Each number is 200 + 20 x the weight over its row's rms, rounded and kept within 0 to 999. Layers, rows and columns count from 0. The size before them is the row's rms in percent of the matrix's.

# layer 8 MLP up, 256x64, rms 0.31, rows 100-208, columns 0-63
095,203,204,203,180,197,222,228,206,251,165,187,206,194,194,186,196,190,205,211,218,205,190,176,149,205,190,175,213,212,161,194,208,205,212,235,186,191,189,177,223,205,174,190,205,176,184,193,218,149,197,228,223,193,196,207,183,229,214,232,232,218,214,209,207
108,197,182,237,208,197,188,188,186,173,191,177,169,187,209,191,202,203,219,176,166,188,207,220,240,212,204,226,195,217,173,237,169,197,206,185,211,178,196,195,176,207,201,202,211,225,199,175,240,227,225,250,186,235,172,202,196,171,209,197,210,191,188,201,178
091,225,198,211,244,184,193,201,220,204,183,184,166,191,200,221,230,157,184,187,189,184,214,176,195,242,220,185,206,187,225,236,195,223,205,192,181,184,183,181,204,194,199,189,193,173,219,190,217,234,215,221,223,199,169,211,199,179,175,182,159,201,229,193,189
090,189,203,231,238,234,211,201,189,189,160,198,186,193,179,192,175,184,228,223,207,216,205,171,226,171,205,158,184,218,219,209,147,236,211,168,202,197,191,211,194,198,234,192,213,225,199,188,158,201,210,233,198,190,193,212,202,199,201,193,202,192,204,214,208
093,210,170,212,208,205,220,206,183,174,226,194,201,215,193,208,186,189,188,163,217,206,192,208,199,226,173,192,208,186,173,198,196,196,209,187,219,207,223,205,224,198,181,211,200,198,220,193,198,178,162,176,242,231,188,202,217,161,266,162,176,178,201,201,217
114,185,207,224,193,234,186,185,182,224,192,224,182,229,181,197,194,218,191,222,197,186,184,205,215,180,205,193,213,180,170,195,190,220,216,210,187,196,179,182,191,219,171,180,184,224,163,170,194,196,214,223,236,246,204,195,259,194,194,165,202,213,202,184,180
106,210,192,232,179,162,208,193,186,209,214,181,157,240,218,198,177,240,207,215,201,192,189,169,198,216,202,181,172,207,175,217,168,197,209,194,214,183,167,208,213,212,249,203,210,232,207,218,186,191,186,232,208,217,209,198,179,216,184,176,218,205,226,180,193
100,205,195,209,214,194,236,161,202,178,223,189,225,185,215,208,195,240,163,185,204,201,179,194,167,183,197,226,231,195,225,203,224,209,202,218,168,201,179,188,198,187,185,173,238,252,155,210,178,203,190,189,200,187,227,192,218,187,203,192,207,206,200,181,201
100,229,207,186,239,221,220,202,193,201,227,194,211,138,182,195,210,214,196,170,195,220,201,214,215,205,224,225,209,178,196,212,193,188,180,192,209,178,185,230,189,170,195,227,196,158,234,172,204,209,220,202,217,196,198,169,179,180,231,209,205,184,195,168,187
099,211,215,191,197,201,227,208,230,169,181,168,167,221,204,193,200,194,177,225,198,205,211,195,201,188,188,209,189,245,153,203,200,213,197,208,190,214,177,183,167,205,218,188,193,168,249,208,204,222,234,185,180,230,240,203,176,211,176,214,194,188,217,189,212
104,213,180,183,247,206,167,205,239,199,202,209,164,176,222,185,205,204,222,175,213,225,218,200,187,211,201,204,204,177,199,224,173,193,211,195,235,169,196,191,198,198,187,207,178,216,216,203,219,200,218,197,225,201,243,173,221,173,190,195,176,201,180,226,153
090,230,213,204,159,195,192,183,204,159,216,187,179,222,204,179,212,169,174,180,195,206,213,166,167,218,214,206,214,216,209,197,177,181,215,215,180,219,217,220,217,212,198,196,190,166,203,210,162,186,192,212,222,196,184,245,184,223,203,178,222,217,198,219,239
106,208,188,217,185,225,195,219,193,191,237,193,199,197,213,222,193,190,221,158,177,211,170,166,214,216,170,225,207,212,193,195,202,194,199,184,193,196,195,197,213,193,216,177,196,187,210,208,172,168,175,225,228,213,217,213,234,238,188,253,213,203,196,203,152
093,193,192,212,210,172,194,223,197,211,181,205,167,199,227,204,235,222,174,201,207,199,182,199,220,222,186,227,193,185,190,229,187,166,174,237,228,177,194,237,234,206,224,186,178,179,211,205,199,239,200,180,210,190,206,214,147,171,189,204,186,205,187,192,197
105,198,194,212,233,178,180,199,210,171,211,194,206,176,203,165,207,178,194,243,220,205,172,214,158,227,202,205,193,204,170,199,218,200,187,193,223,234,233,184,184,193,172,223,210,227,229,178,213,170,195,210,204,202,199,167,208,178,229,220,186,221,202,178,225
094,195,195,186,229,164,172,195,205,194,206,218,196,173,231,171,175,218,199,170,214,215,202,221,187,222,195,222,201,217,188,180,198,178,179,155,212,175,208,238,226,171,240,228,226,219,168,200,199,214,205,190,215,177,215,236,205,208,192,214,189,205,217,189,198
102,185,185,180,187,164,243,178,210,180,233,196,213,163,199,191,198,203,213,197,199,189,212,226,204,240,226,192,195,194,174,201,173,192,220,215,190,230,219,212,231,162,212,219,203,202,173,207,214,212,204,181,181,170,177,227,218,179,195,177,222,219,222,173,218
092,195,209,177,207,216,196,187,164,209,147,183,185,211,213,221,219,202,229,224,182,205,159,220,194,172,216,214,224,207,208,186,201,216,197,203,192,179,199,214,225,208,204,171,222,204,194,210,192,185,193,243,241,210,176,193,192,166,170,232,177,234,209,202,194
085,212,182,182,222,197,231,194,223,202,153,191,213,227,191,160,180,205,194,223,189,188,196,209,236,220,195,205,182,205,219,192,160,203,174,202,160,223,199,195,193,187,180,218,203,210,202,197,216,216,181,215,181,213,189,178,228,216,188,206,203,220,183,170,260
092,169,155,222,215,200,205,215,230,202,227,196,194,207,205,181,246,222,201,185,224,186,166,196,221,192,160,231,186,199,233,217,177,200,194,226,185,200,207,185,168,206,193,195,158,221,193,218,222,221,205,187,206,207,180,188,225,207,217,186,180,184,182,223,182
102,229,194,238,198,177,227,190,215,161,189,207,193,198,216,189,249,212,193,183,199,197,195,189,198,206,214,190,222,216,166,198,182,183,180,193,179,236,188,206,202,204,161,199,189,214,202,195,203,207,162,218,198,215,190,230,200,201,188,243,235,188,227,161,173
113,204,182,219,216,222,192,189,212,177,223,224,220,228,224,159,213,198,211,183,194,178,212,186,192,173,171,207,206,183,225,206,158,193,216,219,199,204,200,184,193,197,222,176,190,211,230,227,201,226,192,184,238,201,198,214,159,227,217,181,164,202,215,186,159
099,202,192,179,212,182,229,175,180,164,220,194,246,215,146,214,204,164,216,205,200,204,185,223,217,214,173,184,196,202,195,211,200,220,206,193,198,181,222,193,212,194,166,195,204,254,209,186,198,194,187,242,198,232,197,206,194,198,170,200,171,185,223,199,206
096,216,229,192,212,196,208,213,180,222,173,160,202,185,201,193,234,244,218,188,214,181,201,205,208,219,249,227,177,187,182,170,202,208,215,205,196,191,185,221,190,192,170,199,201,161,223,177,238,214,197,231,197,188,178,201,214,179,190,197,208,245,195,190,199
098,195,213,211,196,219,210,162,184,207,199,208,210,205,184,202,202,183,228,197,203,213,232,182,172,212,206,226,205,177,213,239,192,184,223,206,212,167,213,187,227,200,181,188,214,188,178,221,194,221,163,217,211,248,220,170,227,171,178,213,186,213,153,194,175
101,216,215,208,200,208,195,200,254,195,204,188,161,237,168,237,219,207,171,207,230,201,213,201,183,219,217,191,215,218,219,177,169,214,221,208,178,212,197,163,207,179,192,161,226,191,171,214,212,201,197,198,215,198,215,196,219,170,181,195,198,171,176,199,177
095,208,178,183,189,189,210,203,194,198,244,209,223,210,187,220,206,204,200,192,183,267,208,182,201,181,194,199,198,211,178,227,190,223,162,190,211,203,187,201,194,213,172,178,247,213,188,204,201,154,171,218,185,195,217,222,205,211,208,179,171,180,191,235,205
085,191,206,173,220,209,176,223,217,178,225,205,204,185,218,174,194,207,219,195,215,199,211,213,198,225,185,200,187,238,198,186,186,208,195,151,153,210,163,174,203,203,206,187,222,214,194,234,219,210,203,207,190,212,185,149,188,213,188,196,245,204,165,221,193
109,198,175,167,166,199,230,200,219,187,212,175,183,201,189,204,183,221,197,228,181,227,170,214,184,213,208,202,223,235,214,192,168,201,250,214,195,222,190,172,185,216,175,233,197,217,200,195,213,210,204,220,203,226,178,183,222,177,208,224,173,175,181,186,177
089,202,198,218,240,236,171,222,229,185,218,174,168,192,181,185,173,201,212,176,199,206,195,213,197,203,209,196,198,177,186,176,224,219,197,164,190,232,220,190,202,197,166,182,221,176,199,231,187,187,204,223,209,213,221,156,221,212,177,180,203,228,210,231,197
099,231,205,218,221,249,213,216,204,198,239,178,184,196,171,182,170,194,218,199,202,202,185,205,215,184,193,207,194,188,234,233,198,204,187,204,177,199,210,152,219,216,242,186,166,196,169,187,219,179,210,212,216,169,208,169,189,205,172,206,203,191,194,214,214
118,212,179,200,208,185,224,233,174,191,189,190,235,191,215,214,185,224,248,175,167,191,177,196,197,217,195,175,206,183,217,209,175,237,196,200,193,228,204,143,204,209,192,242,212,192,207,184,205,219,183,210,181,227,221,218,204,165,176,205,179,196,201,202,203
096,218,186,205,215,195,167,177,200,226,187,230,198,188,191,194,174,162,199,187,191,204,177,211,178,205,201,197,243,222,194,221,186,181,238,239,211,226,217,193,201,194,194,231,194,192,226,195,156,183,189,228,153,175,213,212,222,212,192,215,222,198,211,199,177
098,214,196,198,204,200,190,207,180,180,193,218,195,211,198,188,212,193,181,179,170,205,214,169,194,172,193,208,210,239,227,225,198,210,177,175,210,222,203,207,256,144,198,200,231,220,190,213,243,171,189,179,232,195,196,211,199,198,172,217,203,189,191,174,224
095,179,212,186,182,227,198,215,196,203,236,183,170,164,213,221,194,205,223,195,163,209,163,207,174,216,205,207,182,147,206,202,185,205,201,184,195,187,195,208,227,206,231,187,199,193,184,191,217,205,197,210,208,172,198,194,208,193,183,211,227,194,221,234,265
103,236,221,190,189,181,202,211,202,207,169,217,176,204,211,196,205,213,177,212,202,188,204,170,144,229,191,198,181,207,210,209,194,240,189,209,203,203,209,209,206,142,202,233,220,224,219,162,193,209,171,211,204,208,229,192,184,236,204,202,172,184,209,211,181
096,209,212,186,240,256,188,202,163,189,225,212,205,196,187,173,210,163,212,203,216,198,231,219,191,191,180,170,240,186,184,216,216,189,221,204,172,190,214,174,154,211,188,225,198,219,193,207,199,206,193,218,213,199,203,197,213,200,221,191,165,169,190,178,202
109,209,215,186,209,181,210,204,210,144,218,201,210,217,201,206,194,231,183,214,193,195,170,226,235,206,216,196,206,205,202,200,193,204,219,180,164,205,194,198,181,192,198,203,182,219,229,191,218,196,189,227,236,187,164,200,208,238,187,135,200,191,185,174,226
106,217,187,200,209,174,189,213,190,222,190,195,182,187,261,198,248,208,204,179,197,224,210,229,201,233,213,193,203,225,186,204,211,210,226,178,204,214,186,190,180,192,169,207,206,198,221,169,204,206,202,156,228,185,211,204,175,155,221,195,204,190,183,209,165
102,220,176,199,205,190,230,197,205,203,191,169,191,185,190,234,243,234,165,195,167,217,168,200,202,197,186,205,233,217,181,193,220,168,167,195,211,197,192,177,233,222,199,201,209,193,194,195,183,202,180,207,228,201,210,212,185,193,180,223,167,176,218,249,197
103,184,184,228,198,221,176,231,217,207,230,198,224,160,239,177,173,210,200,179,231,192,185,211,197,194,196,196,178,212,168,238,215,170,227,186,165,201,212,168,237,218,197,204,199,175,188,195,227,223,193,224,192,185,172,191,188,190,206,224,190,198,203,199,205
110,210,210,203,193,177,201,216,154,219,207,194,188,183,203,178,173,183,198,222,193,218,249,214,184,171,188,208,209,200,159,208,212,196,187,193,217,223,220,200,251,198,199,203,226,223,161,206,204,189,177,187,206,184,233,211,231,187,222,204,207,182,164,190,174
095,233,168,158,227,218,205,197,220,176,181,197,198,184,203,217,220,215,189,180,196,169,190,202,204,218,182,196,204,168,201,217,173,229,153,197,192,191,225,210,252,233,219,209,195,199,199,192,196,212,206,212,220,209,223,211,210,169,228,217,186,205,167,183,185
104,226,216,201,191,213,232,213,207,203,214,181,198,191,184,184,193,191,180,196,226,199,196,167,180,182,199,205,189,215,170,207,194,171,221,176,235,206,200,243,229,194,172,211,233,210,196,178,186,203,204,205,228,153,233,185,207,198,220,173,159,165,224,196,201
104,188,148,205,202,165,221,248,224,237,208,193,178,192,194,173,245,215,205,198,198,183,176,160,207,216,201,240,214,201,218,208,199,208,219,202,185,197,223,197,211,209,193,191,200,176,174,223,170,179,181,228,201,194,203,178,177,210,215,205,192,217,180,207,215
080,215,220,173,214,195,174,199,167,213,180,206,213,184,210,212,194,204,240,197,195,178,195,248,182,190,167,206,196,207,196,200,201,189,231,223,211,184,208,182,185,209,223,211,214,195,201,163,210,196,217,205,171,245,229,176,227,167,162,172,205,210,203,228,212
092,177,198,220,179,198,210,191,237,201,198,210,219,204,175,198,226,185,162,186,201,219,203,167,195,193,180,222,195,218,187,193,202,190,192,223,194,195,220,198,177,218,176,183,247,194,202,184,239,235,179,240,186,207,201,189,189,188,225,189,179,212,185,260,189
096,168,180,218,212,260,203,200,216,192,193,238,149,189,221,157,175,178,223,206,189,190,211,197,217,185,202,231,239,200,192,208,204,183,215,223,199,184,217,168,198,182,185,184,208,194,192,179,228,211,199,201,205,193,187,175,219,211,178,182,191,228,195,213,204
108,170,168,188,189,232,200,176,169,192,158,197,232,208,211,240,217,210,202,193,207,210,208,175,183,192,199,192,191,232,158,204,183,215,198,234,189,206,205,192,189,174,194,208,225,202,208,157,227,216,205,207,181,206,195,197,181,175,212,193,198,222,221,252,203
100,187,216,205,246,222,217,198,205,202,176,186,188,198,167,180,170,152,217,183,202,206,216,211,198,236,208,214,197,220,192,179,190,197,199,208,154,234,170,171,213,190,184,236,192,188,196,219,203,228,212,194,207,212,180,208,211,199,180,231,223,163,221,191,202
090,194,218,230,218,217,188,199,217,240,183,229,197,220,201,215,191,194,186,202,180,200,209,206,210,197,199,195,182,197,171,238,194,204,239,222,196,185,165,182,201,156,197,184,211,228,201,213,201,222,153,190,205,180,174,175,184,176,205,182,210,188,226,191,250
107,148,204,202,204,205,219,213,191,232,222,189,204,197,196,218,227,197,223,191,197,175,230,202,201,201,163,177,141,229,188,238,193,188,201,197,201,207,184,216,216,198,203,220,189,195,217,190,237,204,195,174,217,216,189,211,171,183,173,195,208,166,216,201,237
113,194,228,196,202,224,213,223,230,220,164,185,194,219,187,197,169,197,202,213,202,198,219,210,209,184,205,169,207,232,188,204,208,187,195,202,238,184,201,195,212,211,201,195,208,195,250,175,135,195,214,219,198,223,173,209,199,183,181,212,221,185,156,220,180
101,217,226,204,217,177,192,169,183,198,237,206,229,230,201,207,212,189,199,197,193,217,235,162,187,210,192,206,184,229,182,174,162,185,200,192,207,198,193,187,238,201,196,229,202,190,224,183,187,158,183,235,201,200,206,213,222,200,167,199,202,240,189,165,193
100,205,161,210,183,215,210,203,228,184,197,194,194,237,197,176,193,206,188,192,188,242,193,187,208,175,190,199,227,212,190,195,218,192,184,241,185,156,185,194,188,213,216,205,150,181,209,181,201,191,207,248,197,240,185,220,197,195,157,204,199,227,198,209,198
093,195,216,196,220,196,187,203,183,157,204,220,192,233,210,213,217,204,228,198,198,220,204,214,206,196,192,220,227,230,207,228,185,206,187,238,187,166,184,163,196,195,169,177,184,224,170,178,205,194,187,241,172,201,181,174,248,189,213,202,193,205,224,194,177
109,184,183,204,187,228,215,237,187,220,206,189,201,195,197,206,184,250,201,154,177,185,188,195,222,221,187,182,220,193,184,203,190,198,188,165,233,221,191,225,207,178,199,233,202,208,189,185,184,226,206,163,243,200,194,177,201,224,202,193,212,187,220,158,190
095,189,226,199,215,198,201,193,240,186,181,196,234,159,200,155,191,203,225,208,210,177,199,223,199,187,171,226,262,208,191,216,221,207,173,180,189,212,201,179,211,195,204,218,201,201,186,203,200,178,171,182,210,163,213,196,203,230,185,179,204,237,213,209,199
087,221,185,211,201,148,186,210,207,215,171,181,178,195,246,179,192,218,201,218,190,237,237,209,206,174,204,226,213,184,223,225,179,222,210,231,214,192,178,202,187,191,206,228,201,183,180,229,208,232,182,188,196,160,192,184,200,171,191,215,209,176,196,200,188
113,184,204,219,195,231,188,183,201,183,202,195,198,228,224,186,165,184,213,219,205,207,181,183,208,200,229,222,236,238,166,220,193,212,200,207,182,160,229,172,181,177,188,210,192,227,203,215,187,178,186,239,196,198,210,216,183,234,162,190,187,169,213,205,182
104,166,225,205,210,234,199,204,188,174,220,223,178,214,240,194,201,220,186,192,205,202,190,215,207,206,182,196,188,251,173,209,193,169,205,177,187,193,195,218,199,170,228,179,175,211,186,206,210,212,226,207,213,199,201,156,228,167,202,190,208,159,235,192,211
110,198,204,187,212,194,218,211,206,160,236,218,171,183,194,185,206,195,178,191,202,212,189,173,188,198,209,178,233,163,227,188,164,170,195,214,219,199,202,214,231,172,197,195,185,166,228,196,227,239,191,215,187,202,217,200,195,236,232,200,161,187,198,220,206
095,231,201,187,218,153,190,215,210,204,196,176,184,215,181,207,219,185,195,213,218,238,195,201,176,185,220,201,219,213,214,211,183,194,218,158,190,200,167,189,189,155,210,209,171,187,175,216,196,168,209,210,201,219,179,200,240,196,227,217,242,196,190,226,191
095,225,230,190,215,193,197,222,189,205,145,203,159,179,184,172,226,218,178,195,186,204,219,195,209,229,173,162,212,196,190,203,217,239,196,200,213,175,209,199,199,191,200,236,207,200,233,196,199,194,194,192,199,185,200,248,210,219,214,163,197,226,205,199,175
109,206,231,205,200,192,228,206,206,203,180,237,183,208,242,225,190,195,188,179,228,164,173,173,214,205,176,206,219,187,190,212,179,246,220,189,199,210,204,200,243,175,198,205,186,204,220,156,191,189,194,205,208,184,182,204,216,194,207,149,214,194,198,181,222
103,207,192,246,211,199,187,195,191,187,231,180,213,222,213,224,245,183,189,189,200,198,201,228,199,193,199,218,219,218,217,184,213,223,183,187,181,176,210,234,178,158,203,209,206,175,191,230,190,223,163,177,229,206,231,170,216,203,174,200,201,192,171,183,179
107,181,200,192,197,184,205,185,184,213,182,179,198,204,218,211,211,179,197,195,177,210,184,222,216,205,175,199,216,221,174,222,201,194,202,262,194,207,174,237,171,212,242,223,206,213,206,210,186,235,201,215,215,192,198,195,163,173,176,169,177,194,245,179,199
104,221,175,212,211,212,224,230,183,192,229,190,198,196,201,220,208,168,216,177,226,174,208,187,194,201,224,190,189,191,208,193,199,186,176,245,194,206,198,218,190,216,156,187,220,168,224,170,192,187,186,185,197,221,223,236,157,184,209,219,237,205,208,198,171
107,194,220,200,190,195,195,191,212,218,242,178,153,169,192,169,185,217,204,195,212,188,211,198,165,225,173,203,150,203,228,201,198,188,218,214,240,216,189,209,219,201,220,215,198,191,172,221,224,218,176,218,233,226,174,191,207,177,206,193,209,221,214,176,202
113,179,219,196,224,205,218,205,197,171,181,197,240,212,216,189,200,223,198,169,218,177,211,181,214,215,209,174,209,195,229,186,173,174,227,173,210,186,195,216,207,176,179,191,198,210,211,147,216,236,177,212,230,228,202,189,187,190,208,191,153,189,231,210,211
100,176,180,192,226,225,213,190,206,196,220,205,180,197,194,175,208,190,231,213,208,191,156,214,207,233,220,179,195,218,180,188,174,162,216,242,170,203,156,215,199,195,186,194,187,206,216,199,221,223,209,198,207,209,165,196,191,245,187,193,180,207,241,189,210
105,187,192,175,210,238,212,194,175,176,188,203,216,214,175,212,195,203,200,203,189,202,191,185,209,156,179,228,209,160,180,218,188,179,254,203,203,213,214,208,222,226,204,201,197,234,218,156,202,205,218,216,217,223,150,182,185,199,189,216,202,215,202,177,210
098,193,193,154,224,185,224,216,197,186,211,192,211,242,204,233,225,191,181,184,198,186,176,222,202,188,194,192,239,225,168,190,200,158,198,189,191,225,208,185,194,175,216,190,187,234,193,199,166,204,226,225,205,214,163,203,160,220,205,199,212,189,224,204,193
093,182,187,203,242,233,199,164,171,200,207,192,192,221,183,174,197,179,195,189,204,203,210,242,196,202,206,226,227,202,198,205,206,174,203,210,190,242,164,209,223,228,224,185,196,168,163,188,231,176,181,194,196,228,181,217,213,197,197,186,180,213,194,204,238
090,187,188,200,217,238,193,189,202,191,167,170,208,211,186,184,221,213,214,195,190,215,201,193,243,196,184,235,180,174,211,167,208,229,191,173,169,183,194,187,226,221,212,168,202,190,185,191,211,191,179,213,239,187,209,206,202,171,198,190,229,185,177,250,209
105,188,170,200,187,195,208,199,235,220,174,192,178,188,206,230,226,217,187,185,201,208,177,207,224,208,184,186,203,217,177,183,201,185,210,213,172,179,160,166,215,188,243,216,199,222,215,208,182,233,200,228,206,184,236,193,206,196,180,251,194,181,185,195,171
088,231,202,224,225,162,215,210,186,204,232,192,159,189,207,174,197,205,183,177,224,176,164,208,202,173,190,192,209,225,218,186,216,183,202,199,220,185,253,240,194,205,232,203,206,166,168,181,223,208,178,184,201,201,205,204,198,174,216,205,208,207,182,181,205
089,211,193,166,200,179,223,209,217,178,208,216,207,221,197,178,205,162,166,217,220,191,179,215,241,178,177,190,230,193,216,212,187,176,191,170,184,171,187,209,220,216,225,230,207,172,204,209,215,214,230,230,208,163,187,197,199,191,210,202,204,223,208,185,154
098,201,201,247,226,211,199,216,201,205,223,198,242,181,221,189,207,181,228,152,191,191,226,209,231,198,221,207,183,195,186,201,165,219,192,169,195,210,191,200,191,201,207,186,220,189,187,197,202,170,209,178,218,210,199,204,242,173,212,181,202,180,151,169,184
101,200,187,215,198,158,212,196,169,221,207,218,182,185,213,190,234,205,152,180,215,220,212,190,204,214,226,177,218,185,161,203,187,201,221,227,202,171,253,186,194,225,180,186,233,220,206,190,213,177,187,167,190,214,199,191,206,188,204,214,220,176,201,221,194
098,204,190,200,232,205,229,196,188,235,230,195,170,214,166,195,235,240,207,176,169,191,202,203,220,177,166,212,196,186,183,195,182,202,212,198,213,208,166,232,187,234,218,173,207,232,200,204,227,204,174,196,217,175,208,210,187,228,180,199,206,181,173,217,190
100,192,191,193,230,197,208,190,192,206,208,191,189,183,165,207,195,207,229,170,237,200,219,211,184,180,180,218,194,179,206,209,206,217,242,207,192,163,181,193,234,222,246,156,239,186,188,182,200,202,203,250,194,199,179,216,181,186,193,192,184,210,192,181,210
089,164,177,195,205,221,194,223,150,194,230,221,199,206,199,240,200,163,191,191,218,184,191,182,201,194,216,192,183,175,189,204,197,167,223,199,165,205,200,191,196,177,205,189,191,209,220,264,195,215,209,214,229,187,182,218,223,218,179,172,204,208,214,178,194
086,197,202,215,179,204,170,220,163,205,188,205,183,164,200,186,178,176,200,247,208,205,177,202,191,181,229,211,203,181,225,237,215,212,227,212,167,168,186,174,198,157,195,197,207,202,247,211,241,213,184,209,201,220,214,196,194,189,189,198,208,219,203,183,220
091,222,194,179,247,218,189,201,167,180,176,222,214,174,200,171,170,179,227,214,189,220,184,217,221,220,211,217,218,206,189,219,202,202,219,179,192,202,235,157,198,199,191,176,211,213,220,203,189,178,190,194,196,197,159,172,231,205,211,193,240,206,167,205,195
102,206,204,151,210,198,200,228,183,180,202,202,215,241,177,191,208,199,216,190,189,169,188,200,185,170,171,238,237,198,222,209,179,211,187,209,217,228,201,218,190,196,237,197,217,192,215,226,175,215,210,220,177,183,225,185,224,193,197,199,194,158,213,173,172
090,197,181,178,203,189,208,209,196,212,198,175,190,196,211,196,177,178,206,179,225,218,192,187,158,216,252,232,197,189,167,207,177,206,203,187,198,198,175,249,217,227,247,229,238,216,208,182,197,212,209,191,154,200,192,196,192,192,202,209,194,204,222,195,175
090,207,166,234,255,200,193,184,240,186,225,181,198,201,169,192,245,195,239,198,206,182,195,199,177,222,184,184,206,182,179,208,171,186,182,184,218,206,177,207,191,201,184,191,184,207,164,202,183,224,204,207,207,192,186,195,178,236,206,185,220,234,195,218,204
097,206,218,174,214,209,219,185,186,204,195,189,190,187,190,196,223,205,151,151,235,181,169,201,178,210,185,226,169,161,190,198,214,182,187,162,238,203,178,201,228,201,234,204,205,201,195,216,194,202,206,198,221,176,220,222,195,232,198,201,204,215,208,226,225
103,219,186,223,219,174,194,198,202,184,187,192,132,186,181,169,212,201,192,216,207,191,216,197,154,232,201,210,205,188,221,194,190,212,187,211,183,250,167,207,208,187,216,186,197,200,192,187,196,192,207,188,224,237,219,221,183,222,198,199,208,218,158,220,215
111,202,214,182,236,169,200,221,207,179,145,198,184,219,176,178,215,221,173,238,195,165,204,208,199,218,199,179,218,218,167,234,212,169,211,208,203,186,187,180,190,218,206,198,230,215,208,213,188,210,188,164,199,211,200,205,180,200,204,190,177,212,206,244,225
093,201,200,218,205,197,215,207,189,205,231,190,169,163,203,175,187,227,209,204,215,178,189,185,184,177,244,221,190,195,195,189,195,183,200,202,195,206,214,176,197,218,194,177,196,148,232,228,202,237,214,220,201,229,225,183,258,165,206,219,197,194,201,196,191
095,211,217,205,180,192,198,209,182,177,197,221,195,198,216,225,165,204,230,207,200,230,178,176,198,178,154,228,192,189,212,228,194,176,212,211,179,205,211,210,192,175,152,216,206,189,182,231,164,217,170,203,217,227,213,218,203,174,199,210,223,187,235,209,223
101,180,212,224,225,227,257,163,217,193,225,196,200,218,219,195,229,189,207,183,215,216,160,203,221,163,200,206,199,148,179,174,224,221,214,197,234,203,209,217,169,173,177,211,189,194,184,178,194,197,197,206,206,199,217,199,223,200,197,206,198,193,216,192,183
127,210,209,217,201,220,202,228,229,209,186,182,188,219,211,232,240,223,197,173,169,222,185,200,224,184,193,200,213,175,187,181,171,182,189,191,185,216,170,195,213,177,184,187,229,211,166,228,190,197,202,171,210,199,199,216,205,209,161,183,238,204,239,167,203
102,227,215,210,206,213,175,216,195,216,215,198,210,237,203,196,186,189,164,212,239,194,199,211,171,197,210,206,190,195,214,197,193,212,189,155,226,212,214,171,179,207,169,233,238,176,186,185,145,211,210,195,163,223,203,205,204,189,181,197,163,206,202,214,185
107,199,170,154,202,172,174,203,223,214,173,211,210,179,208,205,198,193,191,169,182,193,222,193,215,192,200,199,179,205,211,204,190,228,156,181,192,183,180,223,239,210,174,232,243,212,193,202,192,219,189,228,184,262,213,196,195,206,200,207,206,212,219,194,201
098,238,187,179,193,206,218,206,144,180,189,221,203,220,209,198,202,185,169,152,168,238,216,202,191,172,165,186,227,199,208,211,203,169,207,200,243,189,217,186,227,206,225,191,219,197,215,208,205,206,187,180,202,191,207,235,196,206,194,183,222,186,187,203,177
090,208,178,182,243,186,240,178,188,238,212,210,224,208,171,176,203,216,204,176,215,223,217,200,154,225,184,206,215,210,206,179,185,196,194,205,175,187,179,186,203,167,181,174,208,183,193,212,228,190,205,201,196,231,197,206,201,155,198,223,184,218,177,197,231
111,219,222,174,184,233,206,212,195,160,217,183,245,157,173,215,189,194,210,193,215,206,193,202,207,190,190,209,220,220,181,218,175,233,202,167,201,203,215,193,176,161,174,195,202,212,233,200,219,184,196,233,196,198,183,186,225,222,201,179,183,205,223,227,225
110,219,167,215,207,224,191,209,167,207,177,207,210,174,200,189,228,172,201,216,200,201,198,206,176,184,181,205,157,198,172,244,206,197,204,242,182,202,196,189,193,203,209,224,206,194,218,206,187,209,194,220,224,215,213,175,166,221,229,186,205,186,219,140,179
099,209,198,227,208,212,246,196,189,222,208,191,198,164,182,175,188,177,151,220,222,208,172,194,193,177,177,225,192,212,188,219,257,155,206,207,200,188,182,204,217,176,213,199,186,213,203,195,210,224,209,211,211,180,219,211,185,172,197,186,216,214,198,184,232
097,195,184,195,201,215,215,231,189,189,215,215,204,209,189,205,204,191,187,177,199,199,199,215,207,209,220,230,221,176,224,223,187,237,183,236,216,229,173,206,207,212,198,212,196,164,172,197,213,194,129,221,189,168,157,183,176,190,212,178,191,211,212,183,191
100,182,199,172,218,216,176,220,190,174,144,207,187,229,171,191,216,221,199,214,180,202,184,213,177,182,185,193,218,201,230,213,193,210,175,204,221,226,214,244,175,209,200,196,218,222,196,166,192,215,200,177,210,193,201,175,234,214,183,195,175,184,205,243,207
104,212,198,200,210,223,196,234,217,187,229,177,245,211,194,196,172,195,201,168,214,190,194,221,179,206,190,236,212,195,165,213,190,186,191,227,197,212,202,175,190,214,165,219,232,173,191,207,192,184,203,209,178,197,189,207,212,204,237,205,175,180,229,143,217
103,214,183,201,197,177,242,196,190,188,195,183,244,218,223,186,189,153,215,217,202,236,189,204,223,192,186,201,182,202,181,210,169,183,197,217,189,190,211,183,188,231,190,174,195,179,220,187,176,215,184,201,192,220,207,234,212,243,215,223,162,211,232,189,195
113,223,211,181,235,199,217,201,253,202,201,194,235,201,197,188,196,190,208,176,199,226,243,191,179,205,199,198,226,208,211,206,165,186,208,175,190,240,188,216,188,193,159,222,199,165,188,202,192,232,212,215,196,219,198,194,210,191,202,166,203,197,164,200,156
091,175,191,192,191,219,203,174,182,184,206,194,198,228,185,205,165,194,198,207,197,198,200,217,183,200,187,168,215,235,194,206,197,216,229,207,197,215,205,186,224,174,183,193,193,180,191,220,220,197,218,205,199,224,194,167,257,177,217,132,207,231,199,177,224
106,176,217,238,214,213,184,224,217,185,208,204,208,202,239,187,195,201,199,197,203,190,169,193,207,192,200,153,216,197,203,196,246,183,187,166,223,180,180,193,195,188,190,165,194,205,209,232,172,201,175,215,208,207,178,212,229,203,181,208,224,206,216,215,142